config = dict(
    n_kv_head=4,
    head_dim=32,
    norm='layernorm',
    positions='rope',
    bias='all',
    init='uniform',
    init_std_o=0.0258,
    init_std_up=0.0258,
    beta1=0.9,
    weight_decay=0.072,
    lr_head=0.0105,
    final_lr_fraction=0.03,
    batch_tokens=32768,
    steps=7944,
)
Each number is 500 + 40 x the weight over its row's rms, rounded and kept within 0 to 999. Layers, rows and columns count from 0. Numbers have three digits each. The size before them is the row's rms in percent of the matrix's.

# layer 13 MLP down (transposed), 1024x128, rms 0.092, rows 293-347, columns 0-127
086:549495529503443496515522551554524417523497459415457505492404455431500487487456482500525533538454468465496485529574520476482519509551402503476498473448372503443502503550476442517523502424507517546500567545486509557499538507485458497502497513523476471513490508522526473495525535485505642548430499499488504512465520505518507502502484502545476496463498522475531570536387525478539549459576
094:417465524592494530448529510486440484561482471463541497490475403521535461529497499418415447489478481515469588518426534502470511485485477517487470548557503460538453407510498517555482510540479525528423529567496525563596549495553542490541525441524520563499469531500476436527515524468469540577519500469451527519504550459522500449515445494511519499493481477502434512534542455439509514474539
090:493492513482573573459512445453567483522536471492480533502575513415462569491469481522441484441506497468498456448512530531565488428478451506476547516530518539472505545425416492567556526531405425478544425451546463564494486565522482525526524480553478492526511560506513558524513505473428464439520528519494542511562565517542445533485479520521508462506503465477472477465538482575457502496471
133:461555502495519485503556399471575485487472461495442502532564478529508484468511522541503470583478482419526527534494501562582509499433500560541536546497568410549449468481450562444517540468545472534482487499469472456508452514541518484499471482459533480537565516506491468534498556438506484554489492521512466454533470534508510445425533434459517465477481528588504476478468604481453459523445
111:454517450467477489460551533517567492479495458465535561492440532489431457504530470513525411479435497481473483516560506464480518495492517463528424550506525532509485483490471465531523533483406517521561516476561498439470517571458508553465492528481407514480497526478557562513538502502493409472531469524472547561547577505512503523637438582486483495516516472543454522468547491460489446489554
110:501465517513515470556600476499492506459477546585487508473607491511458528458511502520481503487509502493492510446494472493489533369480447494484527462540485532421515460465545495491535484608472452531456494460528457561539518490475484503462515551528581411514448472480503537400494506483546433503510548431565525465485548489451508518525450528490545501526534534517502455557487557535462567499476
098:439470490537513516532498463550513484432505466526595517406478561468460537543446434493534476542465516484447515516499490539558480498453510539473535556508352490410454471494394487562477519507518528432484556477543504468480482472510480512480467486543503540504532558482517543451529529460475442543474525558484578448548509508489495535565515534511560501524491508462531484484529518464461434502546
103:479471438514537498538496469424534544488489451537492454472455447523495510521533442501526521517503451476521473486543505495472543472523548419535468468453563468592532402605501538550530514415467487494553501476464508515439518506450490495545505552553453530528515536511504466506478492499505501570483494462443449500513468478503568503563479652513477499404536508492494530500559540495471466452486
084:426526519582472453502539498439505489517532486509492488589524452506515518473524501468485521515535514463451523520498489482564496508499492530456409547449569509553500469472530420513493505560552503441493454516509538491531516439513458530405569503481522443432444476503480451523504475541393560594520508492532514514495558476534502477491505465526528526469440409577546502503589537500460489484450
101:527525521482548568487488500459578561500531490500453549530397437512491522531464465484553530425456494502506539475544469477502495491472576460474479539489646503500455491530524518460448553439493497471500484522491488529477502558506513499499433430413502549587533463433526495461516471503498470534440480526511499522525413524416512472515604535480483441508526491491524474537498484490543551502535
090:524456550398498537518482469446502552509496476495475469512552533509502454475483501465536490470548520420502602503473511511467514510483498604505518467489517516526498482466461471497458447528453443449550491491557528456538552525512503523580449516396536475486511521519469496499457435513465424457504474524484468498521527547553498509648485516461490507525555533472526537493570535581451472432526
101:533507560497540398524483476487489497525544463491429490512459464547445501501545409569478582418480413446524509456551553553512486487560547535521514483564577443514514545481518559494445513448538464511481521512491470491505511573510495503523530423519520510502437491571513462512492509445437477478520437449484536578455481545466484517507545531482521463542472545526452479419508560527467492498511
087:459409479469500481494462496550466503482494474505535450545528453467504479504545551514470495521501481522493603507499460540487542454481545493474477487508463554479470466414430567574508526535542498541479412548497545437498514426522479481517556516472525535604489503479496452492440582531583496495510531464482564536581516501434519484513394538552525491494521454542524500525459502448498466441472
093:497468548459456545514479587512497493479477470499498514510485531478516402545525495525520479456497578422526586412533492483504473494503503661520458544507486497507496451556526429483522491448539491500511451520523471461495480519442556516468524561502553535485483519566503509516481487464462492530488484493405533453565476493546513496444454481564490555472501470483495610524511477473408497487475
093:525546462529513492501454465576527494531502473540485459466584487509468420473479488499520505540453521445441520563457472531511538492524497478493452456511451521483551454464506537474457488492485515558486556525514433513568524428451498517508510588488558527571447432532548480511481510494500510502404561536438528580472539433540524513423414404496481525468511484538510569519464527532455465505518
111:484567519575545467472449508476515536483522548562449546566459467523517499513576478557514498482504520543510481512467544510524492423548441516550533515486465463491478552521477445520433490512540498482485480493481566510527467589548483505514515498481392491500496456497516432392498491525515436488501549460627479511496530453377478503525522549527513472537503457413477477472474529490469524501464
092:507471498430517565489476516562518484547420519496527486437537472536499540471539488486496449462477512483462465626500541502475493520562393526531516536576510523430502509468523543481518592512469553528467450537567548512458547516525411511523503542509520504466526533519499487480455510481536505436491451485447489585478503535503496531472467461546472572396538486429478474465510476519489489441447
104:478474486469488486496495550551436439456517502537549477486478520453428486481510559488529504466538522456422427522524535515535529484552515423542424403523523448462473487444508508618420534551505515524515488550495484516471498490476465481518512527439444520546546453493460530509495434513497507468542560558527531531507556447476529517529394553555530545456468542542541517443533460543466503497529
158:504478481466489409444500524501475542473531480519431473466589523524470460555463521535465428485534529478548438460550451543459485528530433561514507492480425554552535513473573537428474552522505490527498502510587472448481515473480495502504459500549530523528511470524470530527551547578503470500450533501557555567468503515506502454471498333463548499518519538467521489486533441459495498507516
096:504424445546457501490479509440463514555536453410566542506483572517455533475486542501533540551501488551512555532482476544522487491440510436505503420485486483516511418491451465461544462583468480443494521453475565450532427485498509505484564497508518484529481445491510525520529575494473569547572506523428549500515470482452552505494396494476482544477559550459513485501472537500530441577484
089:505573489480526561461498509540457607563534440468497501457517519549477442474497459557480490443483522470533525514495505446531432506457464540590479520500468491487478414487529423452553517542490499514512466465511482545454452551465524460473531472493519414524530496580477501504484479528447544518469460608605497446505502515577502479536515490482492472434512526491493541492482546580471498456562
108:504497436514431504391524519532532528511467507498505460485422516509459526550567588551463558549491480385582502582496521495511533465429493547519485556475448536478530483411467507498487530486544480544463522517539453408535506497491499462498513448546477510443513548505408483543457527449562534482482502481474500513462505522498451536456451563517532496528491564469486565483495520520489446529480
088:463483436501509526517580510491490467503543447492528492535603432461584496559523478512451528519537530492486504575507532466499506442533519495523477473440522446560479433506481500507505429506487582488474534501532453510507559492479545492421466507531532545431452476573541508543437506442435563557494489492555418498473409535548519503565455480429537475508495498493488482434576517498520494500505
109:534535573457476530482500371512501558523551503476507516542547515405515449529482509500533543492489498499484505516524484487539534472481504480534489440506593465466497486538592545560504490462468462438501480504515503447493432544455521524476560484490461520551519509546474504430451563434523525484474542480518542447515492562533553475489487499441513493432508581600412492521535515418464455515500
088:469521471576488426527568494472464562510493496470553486591433577548504539488462527445465539486466534575573485449488603489529537409491517421465508488469593439539538506513532533525474551445499452455454532427495506492461497490514534528465502508478507475523472520492519521457564475529499477500573511466504546423479523463494513565490471519532513465496506542472457479453539465477463534480425
101:534554570407490509547561491505499408453477467528460473476435576484556480507429547537520548520489462542474455480443509524543506517607489500474526405517561521522493430497522561453514493498439518504541475470523505494536485469507446462564530510527568472492481524533490539478487549410496489466523457514389448525460562473516490481450478538559464492527541470502465503505443483501532499512552
097:586528466491437457484453542555511431533484485499511521550538485573452471519545490499486502524494480414534478572473503490471565522450456488506444497458501486459506433548484523523530530479465489550456548572482478481499457438523600549449439502469516476524505524495473502523479545468452541534448585505480538544457485493531550494442486494469531547441398446469517617537454516499520478489531
095:471509524537468477472525468517483467515548513543488522509452533485447523483553446577426452555475464475583491445508552520468544428483491570505523484480511469605532429533449539464475476549524567490433530501541492544568481498531449525531529465522505553533535532451534450423533497503474507474456446542464478577400495487534474467509521521503489545481533479423458481550523491526511458424444
096:503483595469451566477500523496591547541456471457511464447500550533528496537419545484491452487532503515477505530482496519559540478525562499464532452588540467470578420457435532517505466498479496492443528507524511523479533582474551448441402422539517524436504574536476497512496525481554490524454505499542504518458503517438458560504492487490512471492475483526548491446494567418479442501537
083:505468457535413509485523451501557538505491492537444461428520489504549487477551439519511584592524491595576424453554471469532502521488530544544518563469562431521518476472472466491515458432517495529507471478471488470474473463512540528562528441533487512460524466531534430476517536453545568440520517494581426489518500526479473553435489537476427487449502541461518501488513540492526442513550
090:550498499531527488479519472496500536507467489542452565518404463474518508531538521418479500505499483572446445464474496495475497483563528490468520630505526512529546440494428422551549494477464507512475492520493475545464508512554590474519531503481426500476420489548483459531525476507555518450592539530475419528489543576460517506419463570552497425472477509477508498471518423502491497515510
102:497545482438485420572490523480413488550433487504505546465654462530538563510531475509499472515505430506495557547418532464482517489557533432448527457490465512505525536465519457498446588517492496510505493587503470516441531492553506496537499540455517469503496508504497491462507477520516446482527485488515484516613505446456553500496496401546519489507510498503500527515458419443486567480511
101:508543489452423513519497511522475487491412497512507488510464510445460483527551540585476533532522514415550511500526551544448531469478465486516496439534441456517519469519414545561436542446573522510419513522483493550531534373514536516463476506502490501538505566472493575429529501471454505489476466509446510536471512484483461398589488566534542501533492454487500563462504503532490535519481
116:536461501531526524492539536506545484487554452513510463510541430543450532385498507405503462468475475464482510551497504505515530554532545548544471463433510469462421494501447472616437451530478533483487458466525563518492526574533477505508564484490483533508544461540501458533470511508468451492502440532539490573554561423501455545564517516508460507487573443497499498455517506584467493543453
104:553469519542437555483504514492471526487536522458474491513473574504533509465537523501488507509446504464516513525585476510500504500470458458521490470451254494493542443559472525472518454465508461547551470485489486510513503506472550515535484550462514502505498473512501473463451488501512545557460544508444533474495425479489514413502520610523518532546513473447534523532469546515511522497476
094:479479527533521507409455535499533509545549535434469559491543508487512500546533442504582473591461540459465531464441437526563411480509538452551530523500563469499454494417390467492450497472533510497489434488520500524479499492531567480431438494519487533525508465518520459438544506493533501608504485599555506459498478546463574500497516492488491504559485450480526471523517530469497485527514
098:513500461546525402552501494536408450464519513493503430495502495519483434507453541436511554413558530522451492480559469497493475443572495455421472453510540503497487520502464514500477469510515461485508548468490483525524446470504554505537447556478509518507556457416422568441536478480521503509535543542477496593448508506530482523405580561518509539456530533549537476506508485546526499564543
104:525571518467510480493467507565479452473495470503529573508461469492452439469498506486458473449507526519501495483471529449466513463526565543487558529494558500487515493544419560505420499564386474480490460427531504493527538483558636540478473470459497450544590552459541509477572416457514430533478529470494510510525495490497553429508546455467505492446514516525525504508554549521517463509478
103:496518504533530582487504604400506542511498515488503506441417569432491543517504442460461529489543470584424553469493481536548531518503459451509458488474510513516478537478460499491514484578483505477476429483484524545471491495526430493507475483439523483504489500474492461550464455457486454446533576488505489450548495512522513484613557524566500494557479391487543495558448525503523529561507
125:507505517510503555517490426542500491544518542514435532486539520439524485480521419539434544522545489488505492436421492475506503420591542493498483547508509418451489466503536507514510491546567528498446444497489506542542470523536574531535506564441461580487486437463462532408518457472407530477534497512554508464502459475440522463502442542568543498497474500581484458500539491516563484444531
090:540462558512464546482413495503501442544484585520538505512412475486473429487429527498583453510536520424562509425469443443513477515477522510571437528472556535491518480482482566462463498478471549496544527568512490514582464491489492470511518517477452536499518507484512502496493498504474422494443536480454462498477492453547486572531515525466516524608489457526440508562518451524569453548455
081:528480449539497478464434546534508485529532586539483483543477457464551555541485514586481493584474451546540422482472450496544481502453512430528471562495575490512477511529536542545508489490494479482511493560493414572472530470430487498521496474441589543414506476451447456494519576474503557493548492463460469433467432505510495475484552550492449489514483558526462450552549474480513500504536
089:491465528502546535476525521513483479486517475544486478556464521454456529515508518433512508473468499509432502518496493598498570487514469486456529529474524553500523403597492499565506546566447512454489473447473504480548479486522477517537461548452580500493452466595477455557436469551460387504472532504472480441517434532506503545464460510499497546543468426455488552443588495533528491527550
096:509470456549542507438420526504609500517462544490495492487571425537475496501540510492538579565507490477528492531536481392499445428515483501519473580517627483532474520494461494573456469529482492446577479531521540493511494523504478494539504512451499499457456494468513492375493484474446523491503444516472459467500511475626490498571513482537487468529510492550494510545481475497483539505504
098:535507514462525452527489475509516468485468480515531553501471512478515494520435509393550434514522504530431525465518494519513525410569556564444537503593531458514505486462465475531415403517484483537588408557487426541516529497493511474479531488544484529454530493496456539525491443513487506531549477540471436491500532511559518497491418529511531440512503420525585560492458470478462483521524
092:486447524482487396569552514504463505546573527512430541491550400495453456481496579548477481453530479518431491573511600504459558491544509492500496485507472497511462510526392483494481515536536471471501463508458519513553480518521404493516557495477455510451544386545454534487524545507466497464491519469464568504521519470501512506494548430550542478490526445489461493490534481557549448498489
140:501504428489482462502485488478486433467507506465475484518443438589541483417486507574541496551501488501544545500525513439540430529504478489521493472481398491566448485552517521448469540484517503510537490440446506492504509487512527511515487606464507604537499508516516528541488513498515536565516450544520519497526441420551442499489424533525443522470502520561622568509465471475455454530515
101:505541449477418440505558498501504559408514490480481578514484449505540515484471455440513528505532505489483503490475555527480529461498453480476461501460445504492558498429545423492547468501439568549437487489499497513438433541521571537512533527583505461556560490506498455534511512538567465470497579447538523538467519464464475504551505453477549490460430503508533584456532428516543557462535
107:454499481499551512470477491560508460506511458522473526429476509461493472536583528526479615490486479484470510539440504526483560448490452499460492513542532436432474509490434508419497502529510487453531453513565481468578475515514457474474585477451507524451517554482525446458585470511495462504566535499429626521536471527507514488489464544475520512503555457434518414547520522531449552509509
090:492508540493479551451465562494535550531521498491437421561548468478521515495535449509424471485450515439598483487468568579496496530484467550551482525549494517498494463529465464474589483504476436517531476466521490504503546555526467535459547498444574458451500526433507508538495496488483469507408518516604499509474455493546480488564524486479472523471501558411527459493444529568522497429557
121:463514547496520505408494403475555466503500479484469494502436556505424520604461571524534524537497506504500599492501504549481498499465560550529509544519451484472515533492448507495500571519542462511484560531465513449445452524476522511492494472555518510512422582471472486518470509414463543501460494514391539498463505557434545539496530533532512430453543484444489454548489505444489453468524
094:531421518526500508563468523459509488478460513501493523536506514497470477520421557464519519470553521489493467473548461528571589502510499617472498492499528462589519447520522526442558511458455504505413500466543452523545456479491471470475473479491534513530506512563466499576515528537425450485461496516421437444515485499543457511414517502509524502494476531590457526391488536578492488464464
089:552481508433488512561497528526565444430541505524530503497458496503493500446463527553550480536452458573467520459535525488485503479582441403504479408519441513495513495498484540487460517395579476516493542445497500530488578510446472474560560528489490531510493541478487526412496558418527538463510449515485515496531541493441505609467535512506483465479569479476488508561452490484536500455485
102:536566504442493492437449429533552538487513462494494515537497521477483459525542536531503450387477533508474538550531527500478521447506476396536423514496501525492515519452511457454559492538499454487484523589481501469500464561543529458571510512503505544532494460468550484517439498499501528417484469527581467509535464566492523448532539513507479554359521546498460526423539521509514461489538
092:470545462458462468496546427543457480454432507473466489492554470456488517510503497620493545575526470503533549560471576495492479556498521537484517434558503562548536407481511496490522479469502503538505516531541498465572470426507484413475434534485478486494478553519442498542492483454456512543556464505501576543461501421528502472547525509439522472516552555446505455496481515468506585491444
# layer 13 MLP up, 1024x128, rms 0.0963, rows 294-347, columns 0-127
089:587559524459496518534433496499560540497479501503478490518547534457446532467502537543560537454518510448490419516544542423536437498511516454535516464444494536456524583509460402474569509555457496477538469450494487496459442494464444471537421535513422474523501512527555536477529428511518549453479455473541478454554483502584518452483516517499503524523540510513495469415492594470502473503480
088:504468507464486438585541525479460565471454586531512469520501538533523469465487473529522523544498494460459583466532511478467537641515539481484481487441445476475485449534535460460501426471547565554485460521440543524506446424456565472450452542523423522481513480540452531461517454487528550498499450460509517499531480525526441479529505505487469493549445515573489536521506580466532561468490
128:540470489495549447492488565491526510544454525485535506502602548531484537537569528476411501482497532551408528463483536496376548517531530505576457509470494523482556519499479512513492371515557531476514561574486498552498472458476496494532495492563439509451474468566535496495517468550462499498503461471517487550541541502486465538505471445479397528499521501460486461487502480434481548423498
110:553529491556525517490464502571536502541462541573505512485534503440595509490539485524523480580518472476477504504457494555468459524386495514478489505398464439470570629547447544484518483491483532524478488492507442502513463438529525486536542551531529538510502461542502589499479520497524570501568459455507454434463505513505459476466520457525457515502506471437492436552482471479480531485575
110:447491534469476517535493515495535512534489410474477480493440532467581513506530547540465460545528484454435470537488478483522546553402537502514485515476476408535542529556478506497552489507456496468541475506468471412460519486481517537527492413597489597514457511515518462598464537547423513519539478497469488491525488437452540532505488504507468613489568528490536522469525466472458498507570
104:598535526489478539424459516459502529524476537557474543523539544501523507455524478538413470490594528521472502460479516511422522460545547513509482480474464473495613533546496538472526489511509496579473452523459533504484514505506531506481529497461478449513532533530480519475435504529521574440552460368498456472514446439515466464434481492455527531507536449504540468466535477501527547393537
108:614569486492458452486509547477554514567579542478499537541463502466558478518467528555477451517520515470458492462441544499563478477537542483531444538526509444584523516471467449487457464476497513526539495499498486445388435532489522525498443455479498544496496475512493511556441448470436544469461521547511521462541482570505500550502529534534515500580536469486499448419478546430460560489465
088:515514514520500588455454489467485562494464459577489440491530496574562554584543464477480498459534499469484464438459478472391486507531492497505495472534468463520480572527489576450514522503474508541506538483452524489442517516488496503550523456461446398456543543470463506501508554433534498485481460538507493530525494540481528537491535481471462469496606518512368462531465466558540542530518
108:499485500446520485480551510454446454509544529490526497417513570488543468476550531544504468596572508408496455493484497526487494467545500512566517496508513550480544507508478502613642468597569472427470531474508545484498446495427505552544521559545447457432525444470483537478532502519457547486491443504483481530468535453536494477455447478520488510514540466497529532463500493524489507510464
091:500482443496498484522532510503499541527464576505534539574506444469539506509481513502497425498502502517503493512475470427556483507492581463509517567499506501513496543478532572498544539437454460508506502565417520472408471562500496515480514492520474472494514501485453544508519564464528567522509539458530527487553408503422469499398495566532502551514462441544444500506406474369531503519455
102:502466440493535479485555480500511446535514507548528528465589523504560476446515542514457432506531551481473442460499515496558472565472535445500460577416468529459530475451450469479552487579492549515428515515472516490553491492515494553530474495491487487526582490502526513541490514503482506519483502500538463440595547438544439507506425476523515484435590413568548550544460500473450506442490
091:517566476573524577442491551471511506564447440515441522605479532536491489522477493505483492500491497492510397528542495597477447511486469550595480499505485446566536533485525449476493474516448532502489547458457560505492440542428545511466445515539538477409528529512553512504543449405455465436518487531534489480442487512543499480520500512493470477495489508467489472522436494553501488584486
092:525579524452584503491502488507564501557522546579458555532492508469494559474523572549493533611485507496455473565432437557508513503493459405529542498507508514526511510479471493493463515498440544525501524505394493474441502437450475455477501381542483411488526541521513471484476418486528542505549503476515496542480465498536462524499514496458512444554497468518469446478457540504553497466479
089:458569491470500539457532511454508519501461505528429507505455559507536516527530510496489488553582429481505493482506480474426495455511537531580543598547511532414528524579480557473581508550496565450455482561493561507452450467474472490551490373522466460478531466461393497488487471511487518546558497425503537472514463532509487539511482480480521472546509483504506424469478529463495525494536
109:486454508443538498500508515482489472477474474438527389444518521440512510482461570480473495552471491408491492474562505501460522466455574485478414516504506456583568499495519465437569480557480528477521514521478431514524520426450520515481495492600488507482537481512490566620518485544536508463521494575423512499528476552593519499484499480493491525500511534596525521555535470503489501508485
092:501496469506489457425548529520523470473500471531502448552538587483460509556520521514487509398635534517513470444496455543440470635442545517493452473471439461510485470478516508515524445506501524482536572488451534515510509471528489478460504439489503507493510521554560556532543454458391478528495495496499536515504585497487462533456484515504458467520520487447503475517442487415534551516478
100:539520494514521481553540573434480442567530546535529460591553522530529568584471502492452519436533453528453519523562441525495461472489502542576465502523509465560538431547505547508510508510464490470572491564519542456495449461465514496504431498474550481551418477470498554447554479504441491463473493494514459432499485503502519562452555475435450536471496458447497457462473544484459544459504
126:534482526503509451474542562471535538467542544466481508597543470504539515563509546547445444500554583480508458522540477591494451597466463523546480473518438513494523520507525512413511453530523487552561555519443482419519485473479494509449429446581492534519533487433524516502526477491470475439528431492516445465531487511537560466431496465468422482532536492536542489540506463471472547494498
096:522470454419522551498471504475503481506480491520485458529547457490556561542496538534496524493522591543444479519547430519440438493433472536595476521562502498448530588416521434451501478565485518539506437516508499535486470445519485492448439536510489465465496471545525500512442499524455578495448487494517445441491539536452502458540522443533507505542498494482560476450564498490559553584538
090:527499505484496536525511479443565490450471576503515481583488430400518581523447503471469504562528508478481497531518514576447511505599547485486474489478489455490551582506470530531479469504515480497460509468468522544542535449510517545462469480494464477531517544431480498483512507411600452467563490382443489484467499519498461557422490575506481448528496497554461480533482505456528517542487
115:480515533471543519588507505469498522434533499483506490523543487504515535458491445531509512513568547537471487445455497453460384536582506494476464507459473459515463500530547479506523438545472552531522543484440495557490475492478469633528545446507534467464511432495467490526498452529427500544495478542484403494510488504462589470529462537503498532465525466572512414505490514466487610492516
089:507563516468503493498454512465547552508469494448489475520465483476545451447548555461510497468481459414475465490491464500504507581516458490507496513513459498469569510453435565448515517546569466540509534561401530497506484497434453520561473532519450508579637506417493484509527479516537507424490518550535531451549529492398572467464495507546494518518576517501537519524467478493465494490522
108:490525454534552537570394517504543499498487538476518478465488396494462580571479452474456447499537495479512545472429433497447473494485541555547542494544499495541495517471503457508491485493514560483502513553439468515514526471543518467514503428553517556526544454482468463490497468583463474498490433454518479470498526557457520563573575483521461553574429508472430477534439525541501506525553
094:484494549514522501459457511517574484491445524511477536482562430432480552513570526445512544505514478430458491568506451445484401591542498541522494541501490523455538540449413496518471468510485556518563517539530498475461508488519507482492490499477481504402536441526543593438520475523502522473479498485548484467516415533542500469526544414405463525478593501546514518525482502546503523521493
104:420468469471525512452501504497560543530480508417529451524546534478522533503525525530429411520524571477527523455481517516391532483456464490507478601511490416493453568551509505546525428527495476546470559479517545459474475457485499521491522428567466501513608449484460490563465464528497506522454477445539515493508423465501519484561498534480548529494509439571480529505498479524428484496514
096:467525518467548542447474538505510508475458522564447543491464416394532487454501479500498525534477516467492476440509486509458521539567593548535537525461481459478527558403553486420526467562503517471535438444483449529450460580473479531544567475449475574531525490465555501477523453477524478479548497463536484480523507538454438594480556499509518506527576492534480478515461499503463508549480
096:543530470436510529451498550467544549493498488471444483505527520504565501511495503455549518483488543452440492519512383484412487594528499476527416485509487542480543544437510472452512494464502524572503530516434588534477502475466507465428473496539437566504482500521570552598523459445456429508569519479506516446584536512504500465504473499453462545504522445546492540452517478456507487511489
095:524500444454568457508535523567476491539589520512593554538510435449475548430540510521543507534460527483533445507500519505435518494423389500524470531469488472520435542528492406494496533503556520468566447477472467542521459524493501516484477540481499497507598452520491467441576436493475484485486473472517484498559514521516583450553549507500485573484521538473442530455501466484492553492523
086:486510446533596490583476550477467517513466500538523504535499531558454510488476552499524462423471574491438511519475459580509444512492470429481509477526474538498499516430559493504465514531491531478445514565427516509515497536469500497369488451490506470511520502470463508560503409487484465533457534603460515579515509483458544447509518525469498547537515483562442512546538424459551542490494
086:497540511550492590547526493476569483523424458529546545494535517515421463457417535456583459493489513383526535452514538475537478520448453511569531451478464522541419547520457502479463491539525542479515437462524526449452500498449447537455455490492505534517570507508563514501527500527422487553486497469524573470557449496505488468484518460506467583565491501553447498522526525533501528474479
092:507551522479535512458489524459524493459524523467525451594560529497486506508456549524491527454554530417455406482546452526517452544448491535475516561505505493489489492418530601485521379446543501495504445475529485538432520534476473492467456457481496501436507485493512514553494478481471533502491540537505496490500352497546503499520550467448435475552570521529524490539533528552498441474518
100:489514524524542483466433468427510528537569495503546416466505449541471489556535578544508478465516487503462491578481527490488467515565555586515447512419483489462520537542541552517538496553507462499518451501502514505499461562506503498545490439541493513464478453495440509522499471469494444485555473499527357442542412527472547548484479486543478583512498517508489549468504567446528455476555
116:503486492518471502501481575474481527462496495561435482540539533475565606510605489498556472494502435498457544480541489506451529476441519512482486474469436469490561485502540570479513467520453472561564479454509488454509535475511497529430529524441511505465504492545467495518523475530511592473504497448519436474530517522504522636560578451421476562462522483505507456524507472476434569464504
101:497573475496464399511463500549511542559530511599505526576532443481491469500509493492418485563583543496399536438443522519470499544441502533463503495460496475505503533441529464487485501518511520549463500537517457472514519486466547508477525444458509606430464502523445529524505578490443530396576465473502451472488521506558490496515486489435516517559500450529512435516522452498497495497500
102:433529445542510456538529481481485448479473437585504529454560526526503498522505578506389500489530536520528523523545522599460526535436534445489466468472452526494490499567547510529523440604484463449534492536494510375500495545504509503558493518552572472460551468468472504512511510532492551452433499463503516483501533441493538429506505451480446531487564502554479534477512508547522462543500
099:511445508457575535419527489551518586545499517516548523555506471461507533561530404478449520489442532445539448482403551584517536564477419543545526498458462508515512539542559524429531461505477490541541481487478522452463450513532470480526461427544519511441472520529482489585478494583465568490501526453527544496540496477527486499558507487534521493473468429503487503532501486525497537440477
105:506531447549487515499451498570467516461472553528513378526485464484488528517546567585501559524546530530447524504450553510524551541489489488548441487507478428525549487407516529475549400515556481513486485503408470549530496521448416510521509472505486494467462472490543477456482577552427536488530463455501528437485534509506436528506530480490498524553533554541499501440499471523459564516547
102:517503531495480480447531441581564491481464462554514512493507484568533496469522484594511482521453572431523485538497525514434506492484527525519547554511492520443515499466527527559570449505601505505469505488474495459509490508510564511441530514529450483465465489533468456467573531550506523528445435442524473521450542491473468576416451489468521500527556570479404565441489483513441427476483
118:503521510522484480529530544543568500547485523578539499586520433506528538479493524491468472545491543492588534539474514542533531486468468513515503482533456520582526487478500557494402525561398509565528521606487492464473489479483488475432527492509516472457570483507462529472474499513425507472530499518518377434543513458514502513545555438450431565511454496479474425546498517477487515469490
090:509538512567525496525590555530475538426561421513450561551500500416540506526532462468415555430450504553480471447496499512457501517515490490455527487483495468485471482478496442562573476531555496515454477475507454494476510538511527578496460487594526461483509427490449497452510548490463513463608489515482437516495555558480555483429517496551490529480535517503460538444467483488461567485515
086:481509486431533489564567480457501501463471430446509458512514578505431471490485482500500519521514533428482542515520491470524522434489542630486539492447452460410521483482460520497519463550493536471548526484585542453519444485506494523492528561536424503551516486482527544521498475545482442453453476531536554538547518572511462580523458540496474496526466530465562547457512548419465474456462
090:553537510444536525478574513499510500505526471466535481458540509541475500513498451536531473531552593487518437546486509461391503563473531500559453533544487456503485562475495527494473449497535512530509511497481484530552553467453526512502524447505399506478507498447481453525501496429498555549496529611519514537458579492413512446541478471470464492462536518529447427500456571549429450464454
098:513553458485500510564511506544408463549508510517479565542458562499533446516525549555470470513478429517465526513451524601529495511450514479508487536465506523515521560501501453485547458455549537468519515514461435502548441507453544559461509409574520493467537471482482499592504469527456510489560563468518503443547452483467488478409464468473407479494494543501523505459410564467492504479532
097:541516480552567470510502592482499458452521480523492579479493546517493526526545510490505445506541505431623496442466529538460534484467553438646401515431491475578532506482534492452491477498481550445495492551490540486493490487496535477499447437483472455462560526483465495434527512550507489456469441498537492481499476475522455495527530525530497518540563494483480493483507537485530570408463
090:521545481518550554469484508538510563490456458518483449439487530455543565494554441488536455540481445534544499444440470601445400526441486562482485517525475466515544514506531508518489489400534536542521541489499481501489552432496558470540510483557561443504429466539504521555510441495392434512483498494547450522453544482469517523523483503471503481445435506516509524472489465561451542531522
120:567467437518533505497507472517513512548545459530544478544560515539537578537441565459490467423475529482471495544502448506530470527487542508578404471482450394537470531469514494537510537561504547477542496471490461485530467485518535496501463589541504517422572443466509510506521531557521578512532495514538481385471438537467493447521496506503448533538475414495505478521506490427500479471484
098:441500566478622505472473492595529484559525496516526508481491531539424463539496563477462511550483484426509487417474480503491427463492548523560414551486476503474538579521492509512482464503491548474519484495484519539503510487547482545529480485466483543441528512536458510441523586410468548458551412532494479506560517492518537561535498490513485521526502484567462435509497522519468436474419
104:562513483478556473513530538488472600491456447504501483543522524530580495512517455471492423477422510539458542534535457522497550529494519467583466455520494510569491450526519517486556561495491532505550549489464464444449583443515497460461417575574445524552462453464557444475496530472457497466516489469510421515539501558479474442498523453524453526539559448537452525491548498510486472468456
087:468511454547515436574480520540510492462497479520513605469506507542477451486515579442576518545597470519416519523524507458435487502510565468449435531500460480517477493533486543506422497488505600470524515540489521494475436504445514521512480496497408516599557492546544507465511531431497510498540521501488524465547486498430494577485497521490458495493551449575445528470520512468446467509464
117:513519479466451474548460612507508509515485476539541392513504478535556541492566440500506435510461543465561502496510488492527511491509484542555488470480440445473516508473510506525545430452473556537497506514435444560509571530506531529545544510565458574499559461517441552530526561476404471399465511508472421455511482488470506532531519520549511522488558521553532511460484529486510484445563
093:470499458480481543417543587546490564519505497514590549483515491450524549476567565524464504440510530453482505526496555522447436543519532463533555596483457471519489481448518468521503519516521502526518436530517572458543476501496484496446532479502390494394521479452486477529540448457546513431565483488524486497484535496411558446511466522499484527498525482479534487568478412488499495456509
091:474493530483541465496561501502459589491480547599505461510600507469508461568530503559492484494514561496488491595513422483501494466484539537525474533464476490486487489421476513472517405437548589494483531461524565502470527519516567535471463522528433476471465507474487488476557433491382460490495509529544467475500416504467521516558427488549521508470461494482468488481543473478479477532435
108:532523493471565513550495463451468488540513536445475539505508517511535449507444510558501489555556536473438447529458540528525522473482613534472517499559503421537495485484509511517435527505478442551509426424481482570507475435475481569440517450522500477460543506593524554479536495502558431501514464456487468411498519460495505475521485515488531534581520396466463492548469481458453516482445
096:519511517497467524523486518453565527548532500526538530538486523506554505499501491461457509484400559477486430447499505554575532536500456476485501540439470436519550522476537525476505523519533498584453516518540543512402503550454510501536496491517464479505483479470589464564538513537511528421443581517541448455531554585415472494464479475505431460539472421542515525465547513470440517529560